{
  "n_layer": 26,
  "d_model": 160,
  "n_head": 2,
  "n_kv_head": 1,
  "head_dim": 64,
  "d_mlp": 640,
  "vocab_size": 3455,
  "activation": "squared_relu",
  "norm": "rmsnorm",
  "norm_place": "pre",
  "norm_eps": 1e-06,
  "positions": "rope",
  "rope_base": 228000.0,
  "rope_fraction": 0.75,
  "qk_norm": true,
  "attn_scale": 0.146,
  "bias": "none",
  "tie_embeddings": false,
  "parallel_block": false,
  "extras": ["capped logits"],
  "init": "normal",
  "init_std_qkv": 0.0427,
  "init_std_o": 0.0,
  "init_std_up": 0.0427,
  "init_std_down": 0.0,
  "optimizer": "adamw",
  "lr": 0.00367,
  "beta1": 0.95,
  "beta2": 0.99,
  "weight_decay": 0.048,
  "lr_head": 0.0136,
  "warmup_steps": 232,
  "schedule": "wsd",
  "decay_fraction": 0.812,
  "decay_shape": "pow",
  "final_lr_fraction": 0.0,
  "batch_tokens": 65536,
  "seq_len": 512,
  "doc_mask": true,
  "train_tokens": 349800000,
  "steps": 5338,
  "dataset": "wikipedia_en"
}
Each number is 500 + 25 x the weight over its row's rms, rounded and kept within 0 to 999. Layers, rows and columns count from 0. Numbers have three digits each. The size before them is the row's rms in percent of the matrix's.

# up: layer 22 MLP up, 640x160, rms 0.15, rows 245-282, columns 0-79
# down: layer 22 MLP down (transposed), 640x160, rms 0.135, rows 245-282, columns 0-79
up245 102:477504502484507546525461475508476508513523505548508561510548493543513484519507457513517523548531529510501511486466525550488471513522507528468479467481479520509464516529519509532476486463497531530511512454504526501467493475506476494528469476
down245 101:479500492501492486528517484494485537484512517536502525530490509515480504500507504481522494459490501528505445457510482476447552501508506483532489494494495520509469478490497555465545489496529518509527511497504496521511471491538539470512502473
up246 098:467469534519505539475535518513520493528503498542494509490519455505486456548485499464509530499532514528516504486473498496486495516498505465488481498468473501456533450543479483493514474466506506488514491442483533519535497494490478531480503548
down246 098:489486511508518509465512532510471492515503473497497508525507462499500476541532487530464467457469476466475461530492511455483530492461492491513528516483473524490569521516484511469488494508488464502461468514508511497513468494504471531480520478
up247 095:497444502497523526492477501514502483485536583538493534478540492502458505462499530521492470509480508508504513499476554506523514512478520473487534496563482478466489465474501518526481477464505509517510467493477486511501533508469487495489465496
down247 098:470495486513476481494499502507464525541521501456501510480500453494525472482502517475455533518514530492485503532451529524493513493491485512484464497464512511488508506532494521495526526498499498522501508492532464522490550433529512519456523539
up248 106:502475450544530509495536510512457495506515521507465508500516515474550519499504530472514542536540437464510531505504501483475498483517533478545506476454460510518486486460505503498508460423512510508493505477514531468489505501504494532467461514
down248 105:506510480516496483496496468500529507519533503454468489464514489503502547509550534535500474528509509537489500507562495561528495499482542466482543545464504480507516491518440526514507527516532508543547565504472437554503506456519515486510543508
up249 085:432462509450492510471522513507499492552507515517533511487483469488510481490508505497557499486479504510521492501488528509498469522499501511512498509474494479553521507464496519499530509514563492465475445519491499501505502496457439485501486475
down249 089:536525487490496455500527493486523526473517524525525440469504497498513475506510530544540451526489473518507461493503503535515506546503487509525494528498470523485492525524493504509489515487511530511509492506479492501509462476545453481482554499
up250 092:512550553487519489499476456500514447530504511513528514491510485542436536500500491493513476502542505462510504533490520493513481553517489541517491464543523487496487454496518553505497448491501513484546491524515510516502508511490526484493522471
down250 091:503535512447519513511497531560515471523508524510537518575495542546509565477516456525509485465529483529515517494477511535506503523501472479521481546471498541516523478488530506493496506419538537544526526509480500516534519534499542496476534492
up251 105:494460486496496515500484493472493464508532544532485523528509554487444546493467490502486507482508490471517513528518547514527528497493488485561529497497501492506484470508485515491526468459528484517504483494506468491446485507473489531521470548
down251 111:481501533497512470497511512503513491469517484500515507483502502531516498442520496493543467486508485549501498489449518466484471476475487529495520494463506529521553513477501514516510457472519534509542516431547513511491480509540464481498453509
up252 103:494469473459509511473489469524517468536496528505493521480522497504495558506472477501485464496565519492556505489486488506530465527502479471475505479512492501518526532503509482527516504480498513499535472488504499528504530469478513534496503503
down252 099:517508506475517528485532498502485512465492508504499548509475496529525557550475506491485516475492490492514510538507520520470482516468492499523545526495466540519540517511501477502470490522503474461474549486464527463501504521501493471501471437
up253 095:572481499494520497507473539543510514480511486488458500477513501511492520516483496516512511493478499474543501527508464508446488462512505499486502528524498483479532510489552564508513500454516524489518528500498516495492534528487529494509457481
down253 099:505484489519491504468527531496514497484501506446572485497535457472460508509471481459471459502493462528450517493498501516549537441505494496478505523479457507511491477425504487523488518484469544543517507492500516487476487528466547474542504463
up254 117:511498523491528521528496515544492507457497477519551548462493531522461541502537473556494474527519521485540486516464450500472503539507527489530471481471526511537509477532471490521510426512503502548532498527517495487499510514501470469519498497
down254 113:510524490525498497498475482539499527504456487487453513484495497495496526514488459513513476492510482492474504499503461488468536440526505489490515485498466485606449513475516471492508467513502509478476502517532528571496482510519520499511505492
up255 112:523479489459522534511532488534487480492494521515520550497520528488504515472538419512535508482511508511501530500491491475531506588504454514452513512524459467498516519512495499511475476513525486572503483480502502485449536489464549546509450513
down255 117:486471495510511554492515530543501531471470483521523557485494514484535502473531466510484510531491495493489489500453481445509454475528511516475497533510499510508525510502433444469506515454491473517497453518488501515486464543478519470511482506
up256 114:549493502538525516492458524462522544520478558514529531521482509508484502513491515502474530508482476520501530526489475523528529554493458474483462512465490533502473509488490551462494466458570513483487528498524493505532500517497514525544526501
down256 107:547500467488524497513531469474438518491491509480479479546489527464524526492528503500459455501493466493528541501521463499487481503523484489538425470538477514509534518462501471483453458489470474494492485469507527485471514475516551536481530466
up257 091:526468493496507502537501460458478485501474488511539515523502470497478509463501473432511462517510503486526509537493494493515495495498479499498473477486480458504449531523492484523503517474508531501509510465508517492486509449516508495531512519
down257 096:476479498515468514512494450445510481461460485529533540505468524483489488534497532488524471471445485495498473485520477471501502524515533537467528481513531522479556501505480509498495514521488510489497512469505481513496506457519486468462510515
up258 105:472495508455520498483460516497527509549521487498489513445474527505475536514479471508520520481501521502502503545522506508513497503527532512509531496487496511506503516505504514522527504446514485448498520477467526515528479495474468463483446512
down258 100:479462514510500515530519527512470517479509487513515502537504476593491541486520500462484515493496530516552546473518492472471535503444541443513497476533509502501506561521516513547523507489491531459476508482460486542482472511489489504498480518
up259 106:495495486468513517514533531481527546507486485488514527514518490496467461498535477492490483546477521514551506538517475479481471502500487484513508507477440531498480476529468522486530459461493565523471431494514489508479509529461540500513492532
down259 109:496527507486511482466458496444550511497489504569470507512493480502480473444545490510526500534499513509452462460514495512472532530483530523458528517515497472460497485472504494519485537477489514473497525548494472519470513522496501506476495475
up260 092:478516494444523559464497480529501480520497510521544529456491520541487554492485495476517513504495474432510499529501506477465466526489494455523515500510505475515510499457486502518550523488564524506498498484503513516538520503488499498497516524
down260 094:493520456476489495507504512478471467502502486509528484540521527498480532473494523522459522547501531489489509483474467493532524557448527519496509566497502497505490495526504454540482516515505525497580533527505553506508497508504493519468515506
up261 085:483507517476522504526493489525531489496483498552477507509527508515506472518543489482522528507495475502515500501481486502529533539488513514445477478464483518502515496524482540466486539462511510539521495533487502433483516463495516471504535482
down261 093:515484489506482433476516499502515514492556496474513497505526530536501519528499436515492464581460490527478467532484470481483511490498484494580518485499492494549513499499482505504493530501566521493471526498482475484505538509551463493504491509
up262 101:504468466535488516521506475468502501482505486494519501534546517480482503523526528498524502559508480517499504522506505519492506484503562509542488518490458517497481459505555527553524457526531493497510486531537452471530521465515434519462454497
down262 098:522475511463450486526465511536573458513490506536503489508496479497515471500451483500498515496490493490484475494508516509501505507523484475529479489492529530518500528492498497509496486538454474507517525438514497488547516493537504456498506475
up263 099:504495482514491508500506498510491526549557498512521510469495494504532488521469450509521507531538530507519527522512485527516493495531487531523513465490514506509480531513501517513505509466526481456513540509530457490475499495459515481495455558
down263 101:514463536537534493457521511479526509529476479471495484495476545528492527480477529513502527490492515504461533461520533505482513507507541475499518552516492429482489536491513475476469562476525505514504514502497508492486523552484518522509518488
up264 092:518472499525510530516488499495500496489496522498515519496526498517494532543514511493486483497495497491526505496488480470490520509468527488545533520509510460454537465490510551527501450488520552518552493464494443514516498499471485500485523508
down264 093:511522529498504475489496519470589456519492485498469533534517489508474539516512521509524495557475507488551526547493500506504495510498454450506495508512512507478526507528499504510516508458532543509473465510493517510531503544511511508522519514
up265 092:526471517529605506521471522503489518513499512491509511544518467508484488507479465495505519547575509477537479532482522514531494529463508467473442482513509479487497515516542502499509484512492492475522536501541546476491484479477525479486479478
down265 091:520519507515508431469471505508531470512495496427496465527451509514475524467518529496498505493511491526493518510534520480511484478484503519492482486545489536528519480514506503479534493468503470469517490485525502528516492502491529506479474503
up266 109:491522511487502514450531502467515475498492506491491506479528475517452487518479474521513502486489482487557528495518531506500486544515478509534476494471472494455463485454543476521540478460529491481461439501502519498493495531504490493541478549
down266 110:518523508473484474477495489451454467505469479458547504505468510508477506516492507509435454480520478494503498479483492523433498520489525497499502497509519472486556487486496521462505551524468479503512524529500532497510512518504480510524487486
up267 102:507531481483521515504484508518482460480524511509494515504494521493517525552522499488521506464474506454504541504501522554477480524535459512541466519553470534487476503512541518493503505485515524517490501500542478495505508523504477513461476541
down267 105:499513500480474459545453485486542459530538508493491462492481524454465496509487501507496476534529503511450496505457472528455533469483492504473507496493492486486505526491462456491489470524508476495502519533456523531520564510511506483519476498
up268 082:495510506522503490456544480492450504507477507539486500466473474486530487517503477485530486493509460483539484504515475494495511529493538525496474447531485500485465522469500504495483479495508466498517479495532513491505483507492503483534500497
down268 082:498461427504488471482532493498476480490484485481544502485548503499482532463484515525482479525460492469555454471530505475458525518494494490503526495497472493499457476518512530490551504513512517541495521524468531490492552512517482541523508522
up269 084:444456445478519516500495505479497503487504501488519509528493526485465468508480460487538492563482474461481530543483498487546504472464485502497503454526519490496498490446508470490515486482521512498508506523496493518510494547508499524525478545
down269 083:490492504509488484462512527465530530519483512532518474503514510526518516520485500490524528463488521495498478549484488557459478500530503530482507534445494508464492501517492521556493508529490544531473507488459498494520503490516523534475488487
up270 111:541542431508518515486505495478439478536516475515480516505540544540481453506506488501530515507530461520488525551509477506464521507524503531476463522515471474467493489477513508524563522511503492541495510500555533498511575481437515518486507513
down270 109:500507517497504495485510495513529545517516538495515511529505470540506508521504477511495468506507481496526496459506505489523509482416497503548522511477462480507509496497521497518496433469471523444491490491526528529415471521493462514524506502
up271 122:467478515519503522526498530477511490520520515507507518501514540514484514520465475488531524523545466456501499540536473520493456485491492548512486482501463511533500508514575493535480472518472500523528482506470541488499543510516494503504475527
down271 119:472511481538523477511508505504464483532453480479483482573475499507510465552516537491476518509482499456525497499510517535492481485515491480468518492492527543504476547478482488512474508492532482555481505479417470473539516502498458517491462511
up272 106:488490453497515505489522439491489516485508496516524492518526499451464484510484488511479473436529465470497526499501498530498480505525516477491517497490475502496466507508546552534494478521495511476507519523505508513501529510529492545465507506
down272 111:518476502518509426486531532490519507512489548471506418508524533471491510492492560510523515508507506527442457532520501463488519532450500494503464502501482534499491489481525521541479486482466533513494473534501486458520511484479462474523477478
up273 120:499478471462523500505524515512477492509509516494492501509511479530470495470506495500491522511524471495499522550502477483529458485479506541538476458497501476495450479463551509523539446513480525478532507506490514499449524435486532546508459499
down273 105:472545543506513441516513526486525518454443480447536447501509502467531503543465523463543519516497511515530519491503496543461497520508539514505505487499475480516488516462514477502506523501479495474541491481483496523446557505448479498492518501
up274 098:506513477470544489499529459507456473548538493493505498512548479485488492483518468476486494510524500491499478490528490501512497550510475554507528521512480493510539526515548536517445475515486534503492522511501505507497485492449495483496477484
down274 102:489479487484481459471471491488491496529474488464497468463511542521517512498503502494513500492489488499443514543505504495509489513491513509518506474524515477486497491494506487525492440519502482486512491558485483523490464531488511521511528476
up275 103:479470516518497517498514506492506541472566511519490504462473526484498481506541497519513513532499467476510518486498498537517462505538506506512470499471491486497515465524556562492479497496484499496506511500462508500472536459513517539485485527
down275 104:472508490498474456486518463502487507488526490467561464547479515495554562476509543547484452505491505521528485460479541491477503556516512475540507526499501483526490468507516475478525542466504509523521492511448512528513533465471527508503469525
up276 102:471511508509515475456515474554504497465498472520491506515517496477465536496480503488488492545482477491566506525517507477521489533518495501549513485504477466451450530454498494474521465501470531462489508495523464503450529523469533558521490521
down276 103:419508491476485479509512503526503501462510457525546539489523519496520517477518541574534506537481501481527519510508483540556489480481498509541485507452477492496490493511499492528522491586511522510491512469473510539498479506475538520527476485
up277 098:444441483442534524467506531467509508522496520524507540540527486507506526501490434488492513529531496486510541521506510518552498511488475478479463462483511480526490462492504526511486465485498515498554482525506472513507466538519481461479486530
down277 103:480460478489482432514472485481485493421497528476556481445516519490514497446501541477513452497510506553514505486498476460478488484529518473528499518484504493516477507497515471509468534539496522502546489528525544501527504504493487514463496509
up278 095:503466490527505495490496496520528444480526508529486517470504508509500488462494472557527510503515460488496523502510480511491479513516510507513447494478468500497487477508504495508525526500542528520507542475501519491497515477518516532477466545
down278 094:508510539463517479460518497470492467496492438487472506510477474489485519468503540532473447521545480518518460529488532512507475519490485510555537518500492521528506511503516477538497511480505488475530475462474553495492475489531488489475551492
up279 106:482550500507515542508505441460485496509528512554491544450498485507459509500493478558515559526554441503521527505545499510507466469474511497504490518470488493537483505467554490477499481476525535534528519485500489446467481514502510502510479514
down279 107:533477536518531481548475510474517500515417460523502524491511494494486460502515481499517521517543520531489510493503465506495480515551533490481521481544498489498543510510535503522461511572460471527532508531551491489522491543492462493474496487
up280 113:456477484495499533542504487459455463483517513536497519488499478517505467502547528486519498520506500513518511493485521528480430527543496518520511474449469505510488550541483508485510506500555478498483513482447453491474493480472522540474495494
down280 116:497506505515568534509504495548462506493445486501457517503493497522486546474490460477512521520447478492503533489513508507517473461522495478496511530469500537554513474508502470484466491522512472488478536512465516470455495490533536494490463469
up281 106:522496501514516507535491467476471464478469561496530516513468497526511466445482489483535530478540506488499480504511486535500493541497481551470485513469499477470491504486537495475516458510494489500547504497499503485529498475555505478511479513
down281 109:480507520515546436526546533511542501530483492493543469451504489543532532519494464510496476510521501469440538510542515495459545495537474470504471485516526462502486486484504536513520500535493548536529496567485480511467463540493490518483528522
up282 097:466508518470516511498494482512470470534527498546543509462507466496480465540482502514532558542530507482510563526511503517499512495505508528480529520527474482501495428464511507499483517499489484484486509479521531500505461441515537528483518503
down282 097:470498482455491464481500516472517555508501530482445449485502481492478544512496525514497490476534511468485515476466501515464492506521495468485542507498490525513535516558507454510513481463528538494539524529530469464468518504502485516531523459